config.toml
head_dim = 32
vocab_size = 4096
hidden_act = "gelu"
norm = "layernorm"
norm_place = "pre"
positions = "learned"
attn_scale = 0.177
init = "normal"
init_std_down = 0.0057
beta2 = 0.95
schedule = "wsd"
final_lr_fraction = 0.05
batch_tokens = 131072
max_steps = 3689
dataset = "wikipedia_en"
Each number is 500 + 25 x the weight over the matrix's rms, rounded and kept within 0 to 999. Layers, rows and columns count from 0. Numbers have three digits each.

# layer 10 attention key, 256x256, rms 0.0646, rows 231-255, columns 0-127
500503487500489473515479481472530476534493518474502489544520526517521495498460464438438490570488484520484513513568469493465511554450532519488519493497528550497481486493547490488470478556483494492488502530483483498475507493538490531500534435490468480490528458493482496531489512510497527557483489489537520499497497508529524493493549461459484487500514488499478482519496519506505494491487
478485482536487502509466496456474529495519501510503521478473504478489503510505445532488529467522522485491501491462475517535474485537487467501492517486486442507517485504498523503522473488477515456512471507488468491508495514548493484523486551534508486484456511540503494511484501501492474524539465542459472509500493471481489468504507516509485494480498546528516496522489476476505484483492
484483497533490523502537499508491494489506499536463484470481514493488440523489527485501513499514498528494492495480485502533515497531520476482516490509470495490482551496462495499506517483489441525523521506474511519565495499477529536479470485489505492513480512482523520491524473505518514502518484498529543519528524514493505511503512539484506487496479509528511515475503465489436494531509
477504537482564488488481528519492505516472503524486452511507514474555490501522488503453496483529534524507514539485470479476467501494438565527522504519537487479503456497488501471505527477488498486481532500436473504503510509513543456471528517520450529523507519505488514499469527503518528473507523534489504502513429518474520506531515477534454488505496513482494540504532497489506466439489
498508488508471535524465524508513493539537485519483483538546470481510487537508458521510518483493521478504508550478537492513526507538516476499475526512497510500535493535511525499483498493445501493532490541441531538476519479510496435532514434498491439502450499518523508474487503518480542520524489483457463488484457500507506521494510487480496519480476497496524518500456498493518466482464
492498515473513525495544495484518515462485490453513530533484479498466470493514519476523479505493477546539522490474463495517506475509487488523510514477514452537479482503472522563514506464515502503467490496532530500541477496438523464523490481525498449503507497515426518480530481467496529491520471479528484540500515525474465484508519520509513549495513474459508524535512485488498469486479
493498501493500514539464465489456488501521482504500510504493507467461464502514482519489544499499519466492509489477524462511497504485506530481488527505491518491540502532506523488487481482500533471529521459472482493543488498519508510537513515519476508535487488512501528538469524492512497508540482498487496523498553499499492488512518513467503530498466516479522483525503504478502462507478
518498493527487476532475458512499502492490501479536514525529502477483495489540518538484512515498504497484505512477500498515507474528497466519456513513500502537546466474488494505493481511501514481499546475496498508468504477528475526509483506532503511506496528527490476512525489493480482513505476472507483531497509503512493503466512494490460513481520507477544486467491504459489526507497
551546519481518487496479501507500483493494478463513496505495509478504498484523501500498449484505520491486515487472516450521477499533529481549512497490481492522501486504494515553497459518548553490468460497540499512476488514495503501494453508520512488520483504521447530509523529493485523544497515467487500519464538526514497477524487476514472520513523504512514486564524531514501525477513
494496475456478515495515502475505557498509534448494482495472510516526483506489521511485462518457526506540498504488471486510518545469558532492503540494526490499512519494507539495489484501507550473498451519519463555523459512478491498523527553506514445552518495487447520483503458501499489502487446519502496466472507508476484459496485513522502493487526520494512496534558508542506498478490
523484464473498510492509485497499512447541503494457488499515499558484500466481548482515466493455507488521514470511489497502501510503523472505453481496472520484521534510514477454518495462507504496479507488497527516495521532481517503487490517509524518505537478461449492507523454483498471499487482501496532464507540493513520477490484542451486491479479475487518498502521485546527550491522
522510509496483486475497478466542506483487472485414495555515510523524481480485545470504511503521489500534486469475501541507495496491505561517479543487534514476499540491515485507485517519471469519496516507459538518494516472472506492468529460490484533532458484483528486444452527501494454483505552541481513452510489518511488484528488498479509538511527468464510501450471514510551456498476
503525521495467526521504492505563540514485544508497520496529442485483496467463539565490482483508496505553513531473491468523520532496547510515488509471498537530509554496477495513511504498482493506492504536502509519525466478482503480504491505457516490493493508500499490450512517518497494506505510556467450504484486501467467513457489520455528527535512520492484471529518492491486468471534
505510497515510519543519499486537496511520494498482508509477503490507537491504502513491511495487498491478508475511481506471490504515466480541509529501467507541508532498503526503483478513476521493552500510482509482510526458501458485529500480486490477521453508470487491432516551514511496533484476505511468494493469461481439536501519479484529485540521491492507519476479488515521512499500
468466472497520540506511473486497554505469523521479522509551549528544485522509518526520523532451478538536514512480489526501502522496501510500511492522505510483497489502502547499504527505486497496510573516501500506503452500495516495484522511490492508539498510492479462473517484506494465514452462519505484531513509443456498486501452508486496435472489508519505507497520477519464501503493
492478511513472506517487501514552487500513527503488512472482507528469530477493459508477481500508496481486493473489505494491508494486542453474468467504487486454479501468508493537505493456516497473521494508523509480467455543454478503469541528543540501461520508488499463528521458516465485481481502513468511480518480466513489464516420551507476506465497501543507515509476511529485524454528
499513436513476478474457537501514503507484549484500497508482514491499462506495502506441507490503507478454509466490495510510477502510501476488495468487492481493524502518489510517463493493537519484477499480486487467499513501528487464512525529472500468475507460489473483475494502491455499509504471454526503482491530483484495540505492516521548502479540519530487504494470532505482504507524
506475553469495481503536488486515509488534484474525526487492465538497534477497543469512508483514527495524494480545519491510549525506543522476495519517485495455484513485508485459531513502550514529550440510497498527491509464474479520497499458513533476509495510479530542493487512477492458521512466484528494470468508485516507516527508501507517513514507501499506493455478501523487499523464
484566524462501511463546497470489523489513540475499500483514498492542496482490500523538498515497453513529499539505507509518521508492480501459521459528514507489447487485484476535495484460535482511475480509536430480418476506480500494519506484493495526455532558486538549486503511496533474440525525496470490491519457500488531494482515475514468496504504496478495539514501515505496522497472
516545510495525484505513522501490509501533490485506517478508482517488493499466529479501409505547515524503477523516538490448478518509517546476518506498554525527497497533535490527505501488469466496484513495503505489494540490521507463472492496497493487543510527475490501466454518511520493513504543496487473474502449480509545515491499505515471528509491479438499528462515474484570523507479
521459522557512549479517518502440492465517465495463494501528534476471484531487506525524531499511508491528518500471494517530520494526498520488478494506505511489540490477487491464489497520500484464507526527483515519516488504514497502527502553530529530505515493485522510534455484474509505485500490508480520507520524536507524501482489496513516470500499502482467479489488514518500494527510
495491505528499496512456500510470475524506487495516505467488501466486482485485492497511520467518496489464474508526528480498475506513497473504477506519514498486498499503469519497499484530497537477526525481485514466510494497505481500514474545516485471536453503527517484534476498483514491498551479531474455474486501492502466499509534519512471508497474493499477509484504508487553513513503
549522495512522522508540509528489500511508493500445515501496498476495513528497514538512511489476505496498497508497492488524480491531488505507496473493513510466509537503463472499527503516505469518485460489453551549509504482502465495510518484519510493497492488478529534492487516544537494490545547518488508473488470479478541514508469471494540509526484487498460527509474527546487484509465
497485481464446508547490496513527509518516504496494526478493451542479441531458534488533498479453537516535460486475508453490501504506518513492492472510512503514495484503477536493475542518472535491497512477507524473539519523462515503516483515508510484511488486511500467501493507496442497530442491512503466509491472493512482492516469525461512535447530508512504458531500481489523534494488
503518470559559520516499469534454526487520459490479499518499542513530472527507479490520525508508471510496475531476487489531503482478489473538449522488521526484524491448490497505506486507526534506484507518501476514463492483543506496501497554531511490529512475501489497542487487551521494504534502507458491511502516521494558511511534472516492442523496517535495470526531504552496524513501
# layer 10 attention query, 256x256, rms 0.0657, rows 232-255, columns 0-127
509509493527511511497490491465487511498489524499506501508501509485483526470499480518518473514499533467520538501482510535479486506469526470512477530511489453554503500502513502491538525479454480456517474534526512525513504485498483486523492514547475489466497514529485473528494504495504499478494504534503497530498482515528506479534496506544519510465521533545515483501525513479476454494446
480465478486452515534492481520486491481463508500479512488467511477489471524494503501495512493509472506462470521479502529458482483494510498505482493468504464458506528535465498491514536513489465542504515513483500523525505465450496524481510461459516491517499515507500555526472505487549525489513502515503480507550487516513476501529551495489529533492498510512553489483521439518492506525523
484461499485536537482482497494482536521486501510494485498515492506504497498526514497506493468534523504477499533522507474496481508507492517500487494502512476505496477552529513495513487445480486473465535516500484465489513493526487507482530505493430566535497492525474466515454510458513524513534487485521513515504476524481533496492501515503520494462516510485479473493497514498533459453494
529504505487505549499500505520476495513535493520471485494527494467476520522485501544505489501500522520505475544516491536522521497498498509503490496535513501513530493574487505467486494488457517507522517517500560530475492482492468479512483476479511460451438505501501484502501509530495514551478539483486495500451495509496531493464498499522496508471487512481517552526475518481525491534446
462535492464502516528537481499501477444523496467521483545511475500450449475503494473495474511485501519515473516492494515481538442508499502529457507493499528521481482477471514554477521508468522467498490481523536484579504502477485493502497501526456440508495519493452521445556494483512531462489456492515480510504496499480464467524544476486514548540508488480498502511473483486506504507460
535459518424506526518521458499470482506507523526438550488501494498445513518528570511482499496517497472507515514488511465517462540510489508491508552504472485500500547496501513506473490484504505484484521468472488524517469499509532542497523487460492495527516467474486549545507492474499483511495483501527504514481587505486499510523478531487508533488489496470495493517503515486453466465488
512520508493483483486494491502528505544493515476517493503558484474464505499529487512489472505473509523500503491520489495493511484499489465504503529498495496543528471476469480507495500500537497517498489514487479500444493529469489513516485484508531507485498532516511496484514479496503493503501489465465524507502484487533502512462510528513452505491494504490515466488507518459450487444516
485535551510539483518486498491463472495515461514534454501515498516470524487513540503460484497507478477514516492519497505529506484540507474516510492541468526551502503501487507535474477512540528480463482476518502478535504555530472502499500526520482434491481486535476533475549495480456517507478519487501498530515507505485511507513472483503487480554513514513501476541522513526487520460457
513511519510515467512511472490458479478542495501512484485492510565511495449488540517455486531484510502506484512486487476495519533515535501488531527513528491528515530454468506500458485538515520478508451462504469542526520501498478469512545516516483452514538460495460500492519445488450496454477468501484500500501511521494501508538480496520517521537518551497486535518540511498497485498439
508505476489485472527476513534495487487523510506466497494502527545535479510466528499487477502479501510516487484501495516511488468533536501498480506487507499502525528499478496458535510492509478523486487504501484503496515549525517514540493490483519517496540490460499470490536472531507494493493487503533486476491493480499502498488519517457470489493491498504504513507520476486497507451548
509491465489498478482525536456509528480499471472393530516476526500520467481500550498493502444559489506506467489484485533508482462525495524512489513498490514478479521460518501523474511495458496519505491461481514482498482471525493513492515459483481514539435495508485495463468504523497447524524491516527499460498515496489463506513502516479479498506498517491509481475460483511551462504531
505526503483522496509464488518484502484512484517541493499517479485482501481481497560484442508507512526553522532454469496506520508499520501510502504493497531533507535499471494532519502508484473498467462517532500532505450459483506517505478491518504492515472517501499491445524515516484525470511497508481486489513511494498475498485518507473493490499521495497443535524537469504546492489522
507514469504510510492523499453522510488502487488468507465504506474546516499505501505527497517501507543530494473517474509480494515482498498533534489521447514472517519523500489486519509510466507474537479482491494510486451469465526515508497519475502475472496493465506488444505484509482500510457472497527507506465510500492460496478508490496507513512486463500517532482517506517504525496509
474489467513489513520470484528508528536497490474492538475517504558524502505530507537519491549466479537518498508484500516471478511468542496508514519512515472492520506533492498472529524503510483539539555498520489486502500503466514518496506494520539523528515536474505480453473476517473476470440465514482484546511478472500466509501511523474519495463497534495483533499542479506515487520495
497488477502475500537463490511520488489493544494504458502483529550503537500474440524494503501499477463489483509495523518477527476466558443469495503523506496460479488511493514513555506530493460463528486528520502491472486519467518481514500512536512510499499496520494459509499471534511495519485486521494487518489500478527497509483483518521453505495520517559488503507481503503488474467524
475501497509469456481470528541551532532499506497534466514482476518499503472477534500464491481498524459461505469482491507526495524503500453472505501462492510504496496497502473502497535524519500467486470506445502514524476501533501441528506507508486466445562443471477492526517500515467499466473460465492497496503493484522480535537455522500527505506534521541497473484457517527444476514522
479461570467531511470532499498461487482514479494515507495479481518530501488479546493501503473525508493497502488522500516493509481502497515479500488568474487435495520456483482461497524506546526482525474469489503504478541467519476504500482505474530466544497487499492493512515488496495465548512493546535461491484515496477531484550491454493488494525504520511551535495479510488495546522461
450537541505492498519475529472477516528529465469532507471496477516529536486510507519508537498505500512534563557500546522531534525513503473488503472536490532531475500470479469513462455465518513507487522516510473495481505487489506466485504513537470526448488546496532470522507515459512493486536527537459498517511503460523522493453486495518513481525500518485466549510447501487519527519485
498550537493524502506493535465517480482506505464500520490495484544480504490488473472525461486503508559524443504509544507478472525578501508474523488524524506529548471523504499522509452484480498501513509495476469477492545500491535513480520494480517521496478486499501451461494513519524467514488495482486490478522505458521551463446496530508463496491479448461490547498512468457558506492524
519446500479487531503500530527490475527504500492497540514527498500494501522481489508515557476498477482470520499488479518523511519511524520502488491437510471490532477504556495494473503485508514488491509530498540528479498524518469539510515499518548482510452503497502501549470502469531505477485485512531527488534532516483489531508512533462514486468482511471526478529494505503486474493532
530454474503513537495474468493489504486487486492506489464500478477488490523481504492500489469521476535510507481532507521505496486545530470510496500522507495468450470501484511506495465526491525511492519520516537487494484470506496529489523520479469470493459490477479460518510556501496446458518519497543500492489490498503473504495504521486429502477459448486482524496502490480493517533530
529478488484505502512517532495461452499529480506481487504484510465513517525473455540499502511509522506490515473481466491518483502510510548524507481492491518508497535508513469521464518497467494494507552500502532521484513489486480501538491520497515493490464460537540508509490520476542537505528539519492531491488488484481497513485498474505504479444492490469513521503457502543510501506492
491486477468476484519487458504475510491519504520501508482492496551487475517478499483490508500468456514529441479488493484513501485514512485502509508463522481525505483541507540506478548532498493494480496473484481492504507477470514505513510502495518520499520479476512477494521502525434502500431498473495478481499492503466486497528488511483505512477527498499441485535500459514526499491489
493499495535531490533490492558478447524500492485483490486497498509519517537507481524520501533502520509502509499534472493534527524523514522514451469465499500475495468457499456508520509504504522514449517500509521509466516504522512533498525523526512475466473523507543495483481501486490521466473519521515459504482477498526539490496532483495494446475503510470459515490496543499493523495483
# layer 10 attention value, 256x256, rms 0.0524, rows 224, columns 0-127
537492562518490543515508480551483482509514475455539540499512504485432574510500499453449493449498518531517517519531470530489512528455512445495550488512481497497503484485517526497470466464493486458499532470487452456517511529513469484494484496513488461520470524532495492520522420502483520518546474506486461493493561501475495560479507489528510491507508472473486506526511550490424497482529
# layer 10 attention output (transposed), 256x256, rms 0.111, rows 224, columns 0-127
426503484481499460481482514493445507506500536510480465520475470499537481475490501507479507515475486480468496462456479469511442487531521482505465533488493505522483505518479515542505469555487504521497488546507549481503490484522511501494508488536508516470529446496511495513483535504449507515513487497483474465460476491457487446506520509518486501500498512516511501489505494547510508531488